Weights of a small GPT-style language model, trained from scratch on English Wikipedia.
Size: width 64, 0.872M parameters.
Each number is 50 + 12 x the weight over its row's rms, rounded and kept within 0 to 99. Layers, rows and columns count from 0. The size before them is the row's rms in percent of the matrix's.

# layer 3 attention query, 96x64, rms 0.155, rows 0-31, columns 0-63
088:51 61 49 32 44 60 30 71 41 51 71 64 63 51 49 59 40 46 60 45 74 59 68 45 75 50 45 44 38 53 34 61 44 47 63 58 70 52 64 53 48 67 42 46 47 62 24 52 56 26 40 62 49 77 55 50 61 40 47 47 65 63 45 48
061:50 53 47 42 44 42 71 39 52 36 49 66 37 53 42 49 43 36 55 61 52 32 61 53 43 35 64 44 52 30 26 54 44 61 46 43 71 54 52 57 61 67 36 63 50 61 59 41 43 62 40 70 41 86 75 40 59 53 49 53 52 45 52 23
092:54 35 49 38 53 41 63 71 46 46 53 50 28 72 50 82 22 49 45 47 64 40 38 37 37 59 44 56 43 47 66 66 51 60 49 36 34 51 55 53 54 51 47 43 42 71 56 57 54 77 54 60 64 66 58 64 40 63 39 70 48 55 48 40
084:38 40 41 40 53 59 15 61 29 67 41 46 59 44 68 55 58 54 65 16 47 53 49 66 55 58 44 57 57 53 51 45 62 74 62 39 55 45 43 45 56 33 53 57 39 36 61 59 43 60 45 50 70 62 40 49 39 36 45 43 57 70 54 70
086:43 44 35 66 44 68 65 76 41 58 50 54 44 55 40 59 49 37 40 67 58 66 77 40 40 29 49 56 37 26 55 39 35 39 63 75 38 44 58 61 42 63 68 50 55 33 47 33 42 55 58 47 64 42 64 49 39 48 60 60 62 49 61 56
081:55 38 38 66 49 37 60 60 36 56 44 49 36 53 24 55 64 53 51 37 59 56 51 62 23 55 48 48 44 57 64 55 53 61 56 46 42 43 61 55 33 65 52 18 78 51 57 44 65 41 50 60 28 39 39 30 42 53 53 67 53 67 41 67
102:40 44 36 61 51 33 43 48 50 34 55 69 48 68 35 74 42 47 71 51 37 44 64 27 41 53 54 35 50 51 64 52 28 59 31 49 51 41 58 57 38 54 47 34 62 65 55 82 37 52 43 42 48 31 64 63 46 71 42 45 39 53 56 50
095:45 53 32 63 71 51 53 41 34 46 47 46 54 51 60 56 35 38 36 56 68 39 25 26 49 57 65 51 68 51 73 58 70 37 42 41 25 40 45 63 58 52 52 39 43 51 51 44 63 61 43 64 34 82 49 41 49 38 60 47 60 45 59 46
088:55 42 58 44 37 48 40 48 40 65 55 47 49 54 67 41 64 48 37 55 59 68 65 65 59 42 52 61 32 64 65 31 48 33 69 73 63 44 40 42 45 35 62 84 64 49 53 44 67 43 59 46 72 25 52 46 48 53 31 51 51 56 45 55
083:66 39 27 71 44 22 43 36 63 50 49 50 33 47 46 62 49 40 62 53 43 56 58 47 44 36 36 35 45 50 50 57 48 40 59 57 73 62 44 59 45 36 60 54 41 74 64 54 70 55 42 39 41 45 64 63 61 64 52 83 48 50 55 65
090:65 45 44 58 57 46 29 43 65 47 51 54 71 28 51 61 33 49 56 50 37 47 26 50 46 40 38 47 48 49 34 37 30 57 35 46 69 68 54 35 41 60 42 59 58 50 52 80 63 62 71 41 30 43 42 40 47 69 44 55 62 55 56 64
079:39 38 45 37 35 51 63 53 42 72 55 47 28 68 50 46 73 32 37 43 61 45 52 49 64 37 51 51 60 69 56 38 45 24 52 67 35 50 46 40 53 37 63 65 48 56 49 35 63 55 45 55 35 55 54 44 61 37 53 46 58 46 89 55
090:38 59 33 35 65 41 77 56 57 64 52 52 60 68 54 54 31 41 50 46 61 37 47 44 54 52 37 63 59 59 36 45 68 58 57 41 50 29 53 34 44 63 56 28 68 42 68 47 61 52 43 66 48 60 39 36 60 38 54 66 55 27 58 72
080:65 67 53 45 53 63 71 57 32 62 53 53 62 62 45 41 45 49 61 65 57 53 35 47 36 38 58 59 42 79 39 40 47 62 57 62 68 56 51 49 32 55 82 48 53 44 55 35 60 33 48 66 44 54 57 33 50 46 41 46 22 56 54 29
100:43 69 67 50 45 55 43 48 51 70 56 37 46 46 60 57 56 45 60 38 40 55 56 66 75 54 33 58 43 62 40 42 63 50 25 52 52 54 32 39 59 58 54 43 42 64 68 35 40 54 64 58 46 64 35 38 53 52 72 26 72 59 34 69
085:60 47 31 66 50 72 57 53 48 44 46 55 39 40 52 71 33 52 50 66 32 50 50 41 49 48 53 50 78 58 63 73 50 57 50 64 46 67 48 77 28 36 63 73 59 40 44 56 44 55 43 64 43 43 58 48 48 42 65 79 50 48 40 54
084:48 45 49 39 51 60 51 41 31 55 53 44 40 34 64 60 57 50 50 67 55 57 48 44 54 43 66 53 64 67 88 45 65 54 35 48 61 47 59 43 37 51 40 39 40 38 67 55 38 58 43 29 33 17 44 31 61 34 58 55 49 41 31 51
089:59 62 47 39 21 49 67 82 40 38 47 36 55 55 43 41 56 61 50 61 58 62 47 35 31 33 57 34 49 40 67 61 59 61 29 53 53 54 42 34 63 44 43 34 56 59 38 49 63 67 56 35 40 47 53 52 30 73 60 46 54 58 51 63
084:55 42 46 50 77 33 68 60 41 60 60 57 41 67 73 40 50 70 52 55 33 46 64 33 45 46 51 53 50 62 65 58 52 49 51 63 49 53 34 67 28 57 29 41 44 38 51 28 51 48 45 50 38 48 54 49 35 30 54 41 62 32 72 33
083:36 73 67 45 46 52 46 43 37 38 46 33 47 56 29 50 44 56 47 53 46 69 58 55 53 45 33 45 52 34 47 50 27 50 64 43 58 68 18 58 68 49 59 41 50 52 49 60 37 60 53 64 48 73 24 42 54 59 43 38 49 39 30 71
116:50 33 32 26 59 70 54 43 52 46 41 61 27 65 50 41 68 71 33 55 46 41 43 48 42 63 69 52 46 63 39 37 42 46 56 51 55 40 48 66 39 34 50 50 54 51 54 31 38 29 56 71 69 48 52 36 42 31 70 50 54 51 70 47
103:44 41 51 53 43 46 41 47 48 46 58 52 50 39 49 60 39 54 42 44 49 76 46 61 28 36 52 76 65 51 43 50 28 67 29 50 42 44 30 38 29 64 39 59 55 44 59 68 35 55 55 62 38 43 34 53 23 70 61 55 38 67 50 62
082:71 55 59 52 59 32 50 44 54 46 48 53 41 45 35 46 57 26 63 42 10 40 33 51 56 56 58 63 49 40 44 39 49 70 40 55 50 46 40 51 35 47 42 54 53 55 45 60 29 71 44 44 43 42 50 76 60 55 46 76 60 44 68 65
098:51 60 58 35 56 31 40 43 70 52 48 34 58 57 49 49 57 48 55 68 44 32 63 47 11 47 45 58 62 46 62 52 49 30 48 66 45 48 51 43 21 59 75 53 60 61 41 71 47 38 60 40 39 50 34 48 38 60 49 57 42 50 72 42
067:39 38 39 46 83 37 55 44 39 76 55 65 49 45 53 41 42 63 38 62 40 63 41 52 56 31 51 61 49 47 59 48 54 45 71 29 47 51 54 45 50 41 64 46 53 69 29 26 53 42 51 31 35 34 49 62 43 69 42 51 28 43 50 51
087:61 59 52 44 59 23 56 38 38 37 51 47 37 52 51 78 43 53 44 38 37 31 55 36 62 55 58 42 75 32 67 41 54 59 50 33 34 49 50 60 54 51 33 56 58 63 48 67 42 59 52 62 60 45 65 56 34 41 62 50 33 52 51 18
101:57 45 85 44 48 49 20 58 44 24 50 41 54 47 54 55 68 43 37 62 38 47 69 54 44 36 47 41 54 61 44 59 55 78 37 56 50 57 44 41 71 49 57 55 49 50 44 54 59 52 39 35 61 49 28 35 33 55 54 30 42 48 61 67
113:64 66 43 65 44 42 36 52 54 39 64 56 68 32 48 51 49 57 71 54 30 50 46 46 38 58 35 36 48 27 52 27 38 46 44 54 65 63 65 64 65 67 48 40 54 65 45 59 38 37 50 48 38 60 54 30 41 71 27 56 47 39 32 50
082:46 36 71 46 42 33 43 55 53 52 63 54 56 40 54 57 40 53 62 33 67 37 59 62 56 40 52 40 42 35 42 57 40 70 57 63 40 54 68 28 45 52 41 60 67 55 34 50 50 65 84 36 59 35 60 74 52 70 41 64 58 47 41 46
111:53 63 46 56 52 43 34 43 50 33 52 69 60 48 41 59 49 42 59 69 53 58 50 47 33 32 35 58 57 51 46 69 44 41 63 62 38 71 62 36 39 54 36 68 54 61 50 48 51 77 55 36 69 44 75 54 49 76 50 30 52 64 30 50
098:48 38 47 51 36 61 51 57 55 51 34 59 46 71 61 76 38 48 64 48 55 58 53 36 35 49 32 73 54 28 50 45 49 60 55 44 49 50 57 54 44 54 71 48 43 53 39 61 66 72 63 45 52 38 27 60 70 59 63 66 43 77 33 63
058:26 38 41 60 66 66 46 30 49 32 47 61 40 53 48 55 41 69 67 55 51 49 51 62 40 66 46 45 63 44 48 44 59 40 75 30 49 68 54 47 53 52 46 62 44 53 65 57 64 55 60 51 48 42 81 55 77 47 49 65 64 27 47 61
# layer 3 attention key, 96x64, rms 0.141, rows 0-31, columns 0-63
089:60 63 53 78 32 56 39 48 37 33 52 55 40 40 45 47 58 54 45 18 52 44 43 64 36 40 37 47 54 30 36 55 34 37 52 63 45 55 37 59 58 56 51 50 66 67 34 74 56 67 43 44 65 59 35 49 47 75 56 50 38 53 33 54
070:59 56 65 59 61 50 47 57 49 30 47 41 41 56 47 32 57 47 59 54 55 54 81 26 59 60 54 37 41 40 41 53 31 31 29 34 57 41 44 42 57 42 44 51 40 76 53 49 38 48 27 39 50 73 46 29 55 56 68 31 60 50 39 46
113:28 47 60 48 53 61 54 50 42 55 44 43 48 44 56 52 48 38 45 62 70 39 66 42 46 47 25 48 53 58 76 46 77 51 69 67 55 50 43 31 58 46 38 65 70 71 56 57 56 43 48 63 41 68 53 43 36 29 35 31 57 54 29 46
099:33 50 52 46 45 34 44 48 53 59 41 51 37 58 83 61 71 77 45 47 65 39 48 64 65 39 70 57 67 37 65 41 57 40 50 44 44 52 63 69 48 56 66 43 72 50 50 75 62 49 55 62 46 63 51 41 52 39 64 51 42 36 68 52
091:67 55 66 49 36 42 47 61 39 67 54 49 62 65 51 40 61 46 30 47 62 54 60 54 26 45 42 45 46 41 65 51 68 53 51 53 74 41 64 41 48 66 34 59 53 63 63 43 48 51 55 21 55 74 67 39 48 24 54 39 53 40 35 40
094:53 56 49 42 52 51 50 42 58 48 52 38 86 77 44 54 57 43 34 42 42 34 52 37 56 49 57 45 43 59 46 47 41 45 17 68 43 56 72 58 50 34 57 51 43 32 68 60 57 42 62 65 59 65 49 58 35 39 42 58 69 67 56 34
111:70 39 63 65 34 52 22 71 45 38 46 53 66 46 39 57 64 51 48 51 66 22 66 62 50 57 50 52 60 45 56 72 37 56 28 32 57 50 67 38 38 41 52 48 67 62 55 53 59 58 65 36 51 34 56 36 44 49 49 46 37 49 40 35
098:54 42 66 60 51 39 53 48 49 33 42 54 65 39 79 51 57 66 37 42 47 58 43 35 32 27 49 38 64 38 45 58 49 52 53 69 61 38 38 59 49 35 30 35 54 35 28 43 48 50 40 51 53 42 54 41 43 56 69 51 28 68 36 24
086:59 55 36 56 45 39 18 75 73 51 54 61 41 66 52 54 56 42 51 42 55 39 45 60 38 68 60 47 36 62 61 52 74 69 49 36 59 54 69 48 31 51 46 60 40 64 48 57 33 63 36 43 57 52 40 35 69 38 62 60 33 50 61 51
094:41 66 38 49 73 52 39 65 65 58 43 49 41 41 39 54 54 60 58 50 71 45 51 59 31 46 44 38 35 54 51 58 59 42 32 36 56 37 38 35 45 45 71 64 49 66 49 34 72 40 51 34 23 50 49 58 51 31 48 23 62 50 32 45
087:68 41 44 42 41 39 30 39 59 53 65 35 48 51 63 58 60 51 39 79 45 38 57 48 37 24 37 56 38 51 48 58 30 66 73 54 63 22 63 31 46 41 47 62 61 56 49 30 43 46 37 44 57 51 50 56 56 46 65 31 44 51 40 48
109:26 49 35 58 56 58 69 33 29 48 23 52 51 71 50 38 35 57 54 50 60 41 52 48 66 68 68 46 55 53 62 48 71 46 59 54 42 34 38 51 55 58 55 32 69 59 58 41 66 44 52 65 41 53 38 40 41 25 59 39 36 51 64 48
085:41 46 57 40 49 29 48 58 32 50 76 43 33 52 47 38 35 50 30 47 67 56 38 28 59 34 37 53 51 49 23 54 47 33 46 67 50 44 45 46 70 35 27 62 52 46 50 51 66 45 53 54 78 50 50 65 40 57 49 54 60 62 67 47
087:40 44 50 57 63 40 42 27 45 42 52 55 45 28 57 31 55 62 42 29 37 25 42 43 53 73 65 43 51 54 49 42 71 28 59 45 30 46 41 40 53 45 55 37 43 33 55 52 65 44 50 39 50 49 35 25 60 78 64 54 48 62 49 53
101:48 51 35 52 56 44 54 50 45 56 63 28 43 43 60 60 64 56 53 39 34 45 45 51 37 50 54 51 47 41 48 49 43 50 34 35 49 33 86 53 47 24 51 39 22 40 45 70 61 70 52 41 45 52 48 52 65 76 62 40 21 46 53 50
103:56 45 66 45 58 56 64 31 72 32 49 40 56 40 59 40 47 53 40 58 38 66 46 35 57 24 74 44 51 42 51 31 43 56 54 50 53 54 52 58 56 54 40 57 33 33 61 46 48 38 47 69 51 59 52 84 37 44 57 39 72 59 72 43
089:52 56 55 68 40 41 40 53 60 52 69 48 39 46 40 39 54 64 53 57 44 25 41 46 47 20 62 34 61 33 57 63 24 22 48 60 40 54 76 58 60 46 58 63 44 43 61 62 54 74 55 63 33 40 52 40 59 46 59 41 50 39 54 51
100:51 58 68 40 48 59 85 56 42 45 47 32 50 41 53 43 51 46 46 54 63 59 32 44 71 58 67 39 65 36 51 28 78 43 48 53 71 43 49 50 51 48 33 51 71 38 56 48 49 48 38 65 31 58 37 68 53 35 63 63 54 52 59 41
089:38 49 66 48 53 47 38 49 40 42 27 49 61 57 52 31 34 48 26 44 57 60 50 35 54 59 59 33 68 33 46 44 44 43 54 70 44 31 57 62 43 52 46 67 59 40 60 54 71 61 29 52 36 54 37 77 55 80 40 45 49 41 45 47
104:52 49 51 52 57 44 38 46 60 43 81 56 55 53 38 62 46 50 48 59 24 72 72 50 28 40 65 43 44 51 42 63 60 64 35 43 65 59 61 34 34 46 50 37 57 71 68 55 29 49 49 54 54 47 59 51 70 61 54 71 33 55 35 58
095:73 38 44 69 49 60 40 52 43 48 66 38 39 36 44 65 60 47 62 50 75 27 32 49 52 46 39 42 44 46 52 41 35 47 58 36 74 58 52 38 47 64 56 62 38 73 52 67 66 49 37 32 57 35 50 55 48 62 45 67 49 39 27 44
093:61 39 58 65 74 53 66 49 47 40 31 35 36 47 55 45 46 58 41 49 31 52 39 33 61 58 57 39 63 62 37 40 58 29 79 52 42 23 46 60 45 39 33 54 45 44 43 45 39 35 56 54 56 40 47 54 35 38 68 42 36 39 71 41
081:48 64 59 73 39 51 33 48 59 48 49 42 56 42 43 39 50 58 59 51 46 68 59 36 70 22 35 63 52 35 51 59 49 71 68 43 55 44 68 42 65 50 61 59 47 72 41 44 50 52 46 42 60 57 35 66 63 42 35 68 37 59 23 64
088:61 66 47 55 54 56 55 31 57 43 56 48 50 56 38 38 64 27 47 47 70 54 58 25 36 49 69 76 44 63 51 49 72 49 48 33 61 45 43 63 39 38 45 45 60 48 49 37 61 53 46 51 39 53 63 45 60 23 54 24 63 49 34 32
072:41 50 45 55 55 42 49 58 46 60 58 61 40 68 67 28 68 47 70 39 49 35 35 61 63 54 34 41 60 56 56 32 31 37 56 51 52 34 20 57 44 58 55 62 75 43 60 55 55 50 55 47 41 62 49 78 73 53 38 48 60 37 52 37
090:82 41 52 62 55 27 51 61 76 42 63 40 62 49 45 45 53 34 73 52 59 40 66 63 43 32 43 52 48 45 62 55 56 60 38 33 54 51 39 43 63 66 26 71 63 63 37 40 44 57 34 59 54 63 54 32 49 39 51 40 48 51 45 54
091:63 63 46 51 50 32 34 44 42 37 45 48 54 46 43 62 62 52 14 51 39 43 38 41 46 45 52 41 57 53 53 58 74 57 55 34 73 33 52 66 16 67 64 39 44 52 61 36 54 50 35 37 59 42 35 47 53 47 60 54 42 40 29 46
099:49 56 48 69 54 37 67 37 72 53 60 48 65 31 39 47 30 65 50 45 47 49 66 53 61 33 33 40 51 46 64 62 47 44 37 47 57 40 48 54 56 52 54 33 42 53 65 69 65 69 45 46 64 51 48 46 41 82 46 75 38 61 50 70
096:60 64 52 48 44 44 16 60 40 61 47 51 60 65 68 61 63 30 64 34 57 52 63 52 28 58 53 49 47 49 66 77 55 58 41 49 42 74 56 36 46 60 36 41 37 56 40 47 59 50 54 51 66 49 56 34 62 40 26 57 43 64 34 40
121:58 58 38 72 43 54 60 62 51 47 63 65 53 59 51 38 68 52 40 54 56 57 77 48 36 31 47 62 38 46 46 55 50 75 53 58 67 59 54 39 65 56 36 73 37 58 52 26 41 73 57 35 34 55 46 35 58 41 42 48 56 61 28 43
096:38 34 57 36 47 48 46 61 71 57 56 45 64 42 56 43 24 43 49 34 50 43 43 63 61 49 46 48 34 56 43 43 65 66 40 63 59 28 64 72 69 49 42 46 46 40 65 40 54 27 63 71 56 47 70 62 45 22 50 41 53 54 57 38
072:39 31 49 32 62 60 41 53 53 63 44 66 55 63 62 65 42 55 56 50 76 66 69 53 70 51 43 60 44 49 34 55 38 39 64 51 55 32 52 75 65 67 43 61 55 38 72 43 65 33 56 82 54 50 61 50 52 46 58 47 44 54 61 56
# layer 3 attention value, 96x64, rms 0.129, rows 0-22, columns 0-63
069:54 53 32 56 64 51 28 61 48 69 34 52 54 59 47 51 40 64 51 63 61 47 59 49 42 50 80 45 45 64 65 67 79 71 62 35 46 42 33 63 49 52 46 53 51 52 63 35 58 45 49 48 33 59 54 64 57 70 56 27 64 62 68 48
082:38 72 60 47 80 58 71 47 38 45 57 43 48 49 21 33 58 49 72 47 44 37 61 48 50 68 66 37 41 29 59 39 66 37 51 50 54 52 63 52 48 68 52 39 55 44 43 44 57 57 55 45 77 32 51 33 53 35 53 64 48 43 51 57
076:44 65 67 71 59 55 53 34 37 52 49 45 46 40 48 49 36 40 38 53 36 37 50 43 53 76 38 21 37 37 57 48 61 51 37 36 26 52 45 35 46 57 46 29 29 41 49 43 56 60 41 56 35 44 37 42 51 52 74 41 29 37 47 61
078:62 29 48 65 49 38 41 51 42 44 52 57 47 43 49 41 73 38 60 33 47 46 55 46 46 59 57 28 46 78 65 51 48 27 73 37 51 60 21 65 66 52 55 46 59 62 71 55 57 37 48 33 56 44 44 74 59 58 67 52 49 52 54 60
070:40 53 53 38 29 38 54 58 65 39 36 44 48 50 46 52 44 14 29 57 36 64 56 44 45 43 63 47 49 55 40 58 40 65 38 54 25 50 47 43 54 54 57 44 53 59 36 32 59 47 25 26 72 51 51 31 51 55 61 28 54 37 50 57
071:65 52 45 48 40 47 52 37 61 57 76 47 66 24 67 39 50 41 51 46 59 46 48 40 53 59 41 58 69 70 70 41 41 66 45 57 58 31 65 33 53 45 68 53 56 55 60 51 53 58 47 38 70 59 48 27 79 51 46 65 55 47 59 70
073:33 51 39 45 44 46 61 53 47 55 61 41 39 59 57 39 52 66 45 57 65 62 63 39 48 44 72 62 84 57 50 61 64 44 55 33 50 61 63 52 47 64 41 50 60 49 53 35 45 26 52 39 65 25 41 60 65 64 58 37 53 39 30 25
066:39 46 39 55 72 51 36 65 55 57 50 44 42 55 44 65 26 44 42 67 47 53 41 80 52 46 39 45 45 35 43 46 45 69 51 54 35 39 40 57 41 48 35 46 47 56 11 50 28 53 35 63 29 43 53 61 56 44 47 47 67 65 63 55
069:34 32 50 54 52 56 49 31 59 35 46 64 43 51 50 52 49 46 40 44 37 49 48 14 33 36 62 61 60 33 65 30 70 57 55 19 46 38 58 59 44 56 61 44 68 51 61 43 63 34 62 47 42 35 51 51 50 62 52 35 63 32 51 58
079:48 74 45 43 56 56 53 51 58 47 55 34 41 42 38 26 53 66 65 43 38 42 27 69 57 64 44 40 33 60 41 64 46 62 40 41 42 44 46 59 39 44 57 61 37 45 49 49 32 39 48 49 51 64 47 64 43 34 61 65 25 57 31 18
076:56 56 45 32 63 51 59 77 40 43 57 42 53 48 43 47 61 54 62 53 49 26 41 73 22 50 40 52 53 22 46 52 51 35 33 48 46 49 55 75 59 63 46 41 73 47 33 50 41 59 68 59 66 51 44 36 32 59 48 65 60 55 55 47
069:46 40 44 27 24 58 60 59 53 32 44 44 47 46 47 38 48 59 59 59 35 39 47 22 34 61 53 27 33 32 53 37 56 50 44 23 50 62 44 51 34 52 54 56 59 33 71 44 57 39 38 44 56 50 43 54 43 60 39 60 71 30 40 39
069:57 37 47 61 60 30 67 48 41 37 68 40 53 46 57 42 45 45 41 50 50 28 50 37 61 40 58 69 41 39 34 56 29 56 38 38 40 57 61 38 55 45 50 65 55 55 47 36 32 57 45 39 45 55 56 23 60 57 56 27 17 70 51 58
070:48 63 29 62 68 71 32 50 23 46 46 36 42 50 32 62 43 47 52 78 39 53 24 65 55 47 54 60 38 46 44 56 64 43 39 50 52 37 56 30 42 53 39 54 38 56 39 41 40 49 53 33 47 65 52 30 30 51 40 53 37 39 56 35
091:47 43 36 51 70 63 22 55 41 30 41 44 29 73 22 44 37 54 46 44 47 39 36 32 31 40 63 69 60 24 48 49 51 51 65 42 45 55 39 54 55 59 60 52 52 51 55 45 61 47 59 45 51 56 43 51 46 51 52 24 34 43 45 28
062:35 36 49 63 44 57 60 50 59 72 41 39 40 68 61 44 62 53 59 44 46 57 60 51 44 46 51 62 64 35 49 39 87 71 48 66 55 70 59 38 51 52 53 49 67 55 71 34 45 53 60 56 45 50 61 68 60 38 31 28 40 47 69 42
078:33 63 42 44 76 44 39 64 74 32 49 68 54 66 70 36 59 54 66 50 50 55 40 72 58 70 31 38 34 46 48 50 41 54 44 52 28 53 73 64 37 44 46 58 47 52 31 49 52 50 52 38 36 48 57 35 42 58 53 42 63 50 41 67
071:53 54 56 62 42 32 45 46 28 55 39 50 47 53 76 48 67 60 49 47 55 38 56 45 54 73 35 28 62 41 55 54 45 31 54 37 46 31 41 57 52 49 51 55 23 40 49 38 37 67 56 42 29 40 20 54 38 41 65 60 35 60 56 60
070:53 39 54 44 76 48 44 38 47 47 63 24 66 49 54 45 53 53 70 35 57 40 37 57 56 66 37 69 54 50 64 58 48 56 50 41 64 39 71 44 36 54 78 58 46 55 30 50 50 72 63 44 44 77 73 44 53 48 54 47 40 58 68 46
075:52 44 48 50 40 37 35 49 43 43 50 34 75 50 50 51 49 30 65 54 55 44 39 65 72 37 40 37 52 55 47 59 47 51 43 38 23 39 33 37 55 57 49 46 58 32 40 41 55 67 58 54 39 25 77 24 43 64 61 51 66 40 57 60
066:44 46 62 52 47 51 41 45 46 56 48 65 32 45 42 65 28 46 47 44 74 60 56 31 31 46 55 26 61 56 64 51 46 50 73 36 54 40 45 63 35 53 74 49 47 36 39 51 51 29 60 52 49 58 41 38 21 50 28 58 48 25 56 49
076:55 51 44 51 57 56 50 85 42 52 44 57 67 34 24 80 67 57 64 31 59 55 54 56 55 49 24 64 44 71 39 51 41 43 50 52 51 38 54 42 65 58 63 31 61 41 39 58 50 33 51 48 69 46 59 54 59 53 36 45 59 40 51 63
070:50 70 71 49 69 63 61 44 58 44 59 50 52 62 45 60 55 55 33 55 22 55 38 66 46 68 55 79 42 54 39 57 50 46 63 56 57 53 66 59 63 42 67 45 33 52 41 58 56 61 51 77 50 42 39 55 27 50 60 50 50 69 27 52
# layer 3 attention output (transposed), 96x64, rms 0.112, rows 0-21, columns 0-63
061:50 47 47 49 52 46 25 54 44 57 55 57 68 40 28 46 33 50 47 70 45 51 65 38 45 47 65 67 52 56 37 57 68 54 38 35 67 62 58 49 43 14 38 63 54 68 61 64 47 36 45 42 59 42 51 42 36 73 41 31 47 48 54 31
080:32 70 44 53 71 41 60 40 51 60 56 43 37 48 31 31 55 58 64 35 64 38 47 41 43 64 48 37 31 43 52 46 63 57 45 62 39 35 54 60 54 68 41 70 40 22 34 25 51 51 60 42 63 42 50 31 40 41 43 42 39 47 50 34
078:65 49 64 52 57 53 62 47 37 68 56 59 46 55 65 60 64 50 44 54 49 50 67 69 33 64 51 54 42 24 60 58 57 56 48 39 48 54 62 39 63 39 59 56 37 41 66 70 69 64 44 54 59 29 54 59 26 44 73 41 23 55 66 57
076:45 34 52 71 45 42 64 61 30 34 53 66 44 40 55 33 46 53 69 43 42 49 52 61 43 35 41 38 38 65 52 75 80 39 66 57 48 53 24 47 50 21 47 47 52 48 60 52 40 35 57 64 51 35 50 53 55 52 46 49 27 46 36 46
071:47 54 58 59 13 30 70 58 57 55 41 35 42 39 54 51 52 35 33 51 51 45 68 72 50 69 56 48 40 52 44 44 63 68 39 49 50 61 67 34 61 62 46 45 57 50 41 55 69 55 46 49 41 47 57 47 86 52 40 39 52 47 48 72
075:45 60 61 58 43 42 56 45 49 53 64 66 49 55 58 50 24 53 51 57 58 45 51 36 52 43 44 46 70 65 76 57 43 75 53 54 47 51 47 42 51 62 90 63 63 39 36 60 68 62 64 55 57 43 55 33 56 51 61 62 47 54 71 72
073:21 49 42 51 36 42 60 54 64 52 64 56 31 65 60 49 49 63 36 52 60 44 45 46 42 71 76 66 76 60 50 39 67 52 48 51 51 65 43 73 37 60 39 60 66 55 64 46 52 54 56 56 42 33 67 60 56 52 48 22 63 47 46 49
064:53 37 38 51 61 61 37 41 68 52 64 46 63 60 49 51 47 45 29 67 49 42 55 74 65 40 68 53 47 42 65 48 30 44 36 48 38 30 54 56 61 44 33 55 43 68 27 67 23 60 45 63 56 37 44 57 62 31 45 45 53 57 40 37
065:28 28 70 72 47 48 62 48 55 41 44 68 32 52 49 46 47 56 46 65 53 57 58 37 37 33 60 57 48 34 55 27 58 62 59 60 49 56 42 54 56 72 54 57 67 47 55 42 49 47 70 39 49 42 49 74 36 75 46 26 61 46 56 61
084:51 66 55 39 66 58 61 43 48 37 56 35 40 41 36 30 40 35 59 38 35 45 41 52 36 37 44 56 51 63 46 56 31 54 38 36 56 49 57 59 40 41 44 62 20 69 49 32 48 48 29 60 31 43 42 42 39 15 57 52 46 54 55 35
069:58 68 53 51 82 60 63 61 41 47 56 38 46 47 45 28 70 44 58 56 43 33 28 53 34 52 43 48 63 38 44 56 51 53 33 33 34 32 44 50 40 60 36 45 72 36 37 43 56 49 66 54 68 33 52 34 41 51 47 45 64 46 42 27
078:53 49 48 60 45 55 76 65 46 34 32 49 28 53 34 55 56 55 55 58 54 62 73 26 35 60 56 55 59 32 47 52 57 52 63 35 59 60 58 55 49 53 59 61 48 51 42 47 62 31 28 41 72 37 30 52 47 63 59 67 59 37 32 33
067:65 33 38 72 60 40 65 52 45 43 61 48 40 75 59 73 46 46 31 48 62 40 56 46 38 61 39 64 50 44 48 63 47 49 32 67 45 52 46 42 59 32 74 44 71 59 44 39 26 51 39 42 44 50 57 44 67 53 47 65 39 74 61 54
072:58 46 39 59 60 54 38 29 42 50 43 41 51 62 37 73 62 24 53 60 54 34 39 58 64 36 49 47 49 51 37 58 61 61 55 45 51 43 84 35 34 58 43 65 39 62 57 46 66 62 69 41 65 57 70 31 63 52 40 36 56 55 55 37
080:30 37 54 55 40 54 41 48 47 36 56 48 46 59 42 38 65 64 47 58 34 33 46 39 21 26 52 70 41 36 28 43 54 43 63 65 56 43 54 56 44 50 38 50 60 44 37 53 50 22 35 42 48 69 49 40 63 58 39 34 29 42 42 33
061:64 33 40 47 15 42 52 57 61 69 48 38 44 37 67 30 63 55 60 54 19 44 38 51 51 38 61 70 56 38 58 37 65 44 41 72 49 38 55 59 53 44 59 42 44 42 50 54 35 47 44 43 52 59 56 63 68 63 66 43 65 51 65 44
079:42 56 52 47 73 47 61 49 79 32 65 51 62 49 66 46 53 43 59 26 54 62 62 57 63 52 50 72 39 39 47 49 26 39 39 46 39 55 75 43 52 48 35 44 43 62 43 59 64 66 55 30 43 30 39 34 56 49 61 58 58 35 36 50
064:70 68 46 62 61 46 36 45 40 32 56 69 47 61 53 30 47 58 60 55 56 48 57 55 61 86 70 55 51 49 51 73 59 53 43 44 25 51 32 56 43 33 60 53 37 49 56 56 60 50 43 44 53 47 55 72 32 28 41 65 51 57 67 46
077:54 45 46 57 69 61 61 38 61 36 62 44 64 57 57 47 49 31 70 67 49 37 52 55 48 56 41 57 57 61 50 63 57 64 60 53 67 35 51 39 31 50 81 61 55 46 50 60 45 67 61 20 45 70 74 60 53 47 67 49 56 60 68 48
077:33 53 26 48 39 63 27 53 26 45 42 44 42 45 55 52 52 42 64 52 55 73 61 65 56 56 36 19 43 49 58 54 68 62 51 50 53 26 53 30 56 50 44 40 66 46 44 39 48 44 33 38 42 22 71 45 53 41 47 42 50 44 46 47
065:56 65 64 64 54 58 32 30 64 51 54 54 59 21 61 43 53 60 54 39 58 40 61 41 37 33 65 43 55 39 63 35 42 34 52 37 64 70 43 50 24 51 43 46 49 48 51 50 39 39 45 47 61 61 67 36 30 57 30 44 31 32 60 46
082:60 50 46 49 56 41 66 62 63 70 55 55 63 39 44 47 58 29 58 39 58 74 56 58 63 26 30 55 39 84 30 59 47 39 54 41 62 36 48 40 47 49 35 47 51 20 40 47 40 34 41 41 69 48 64 48 51 57 46 49 63 46 47 47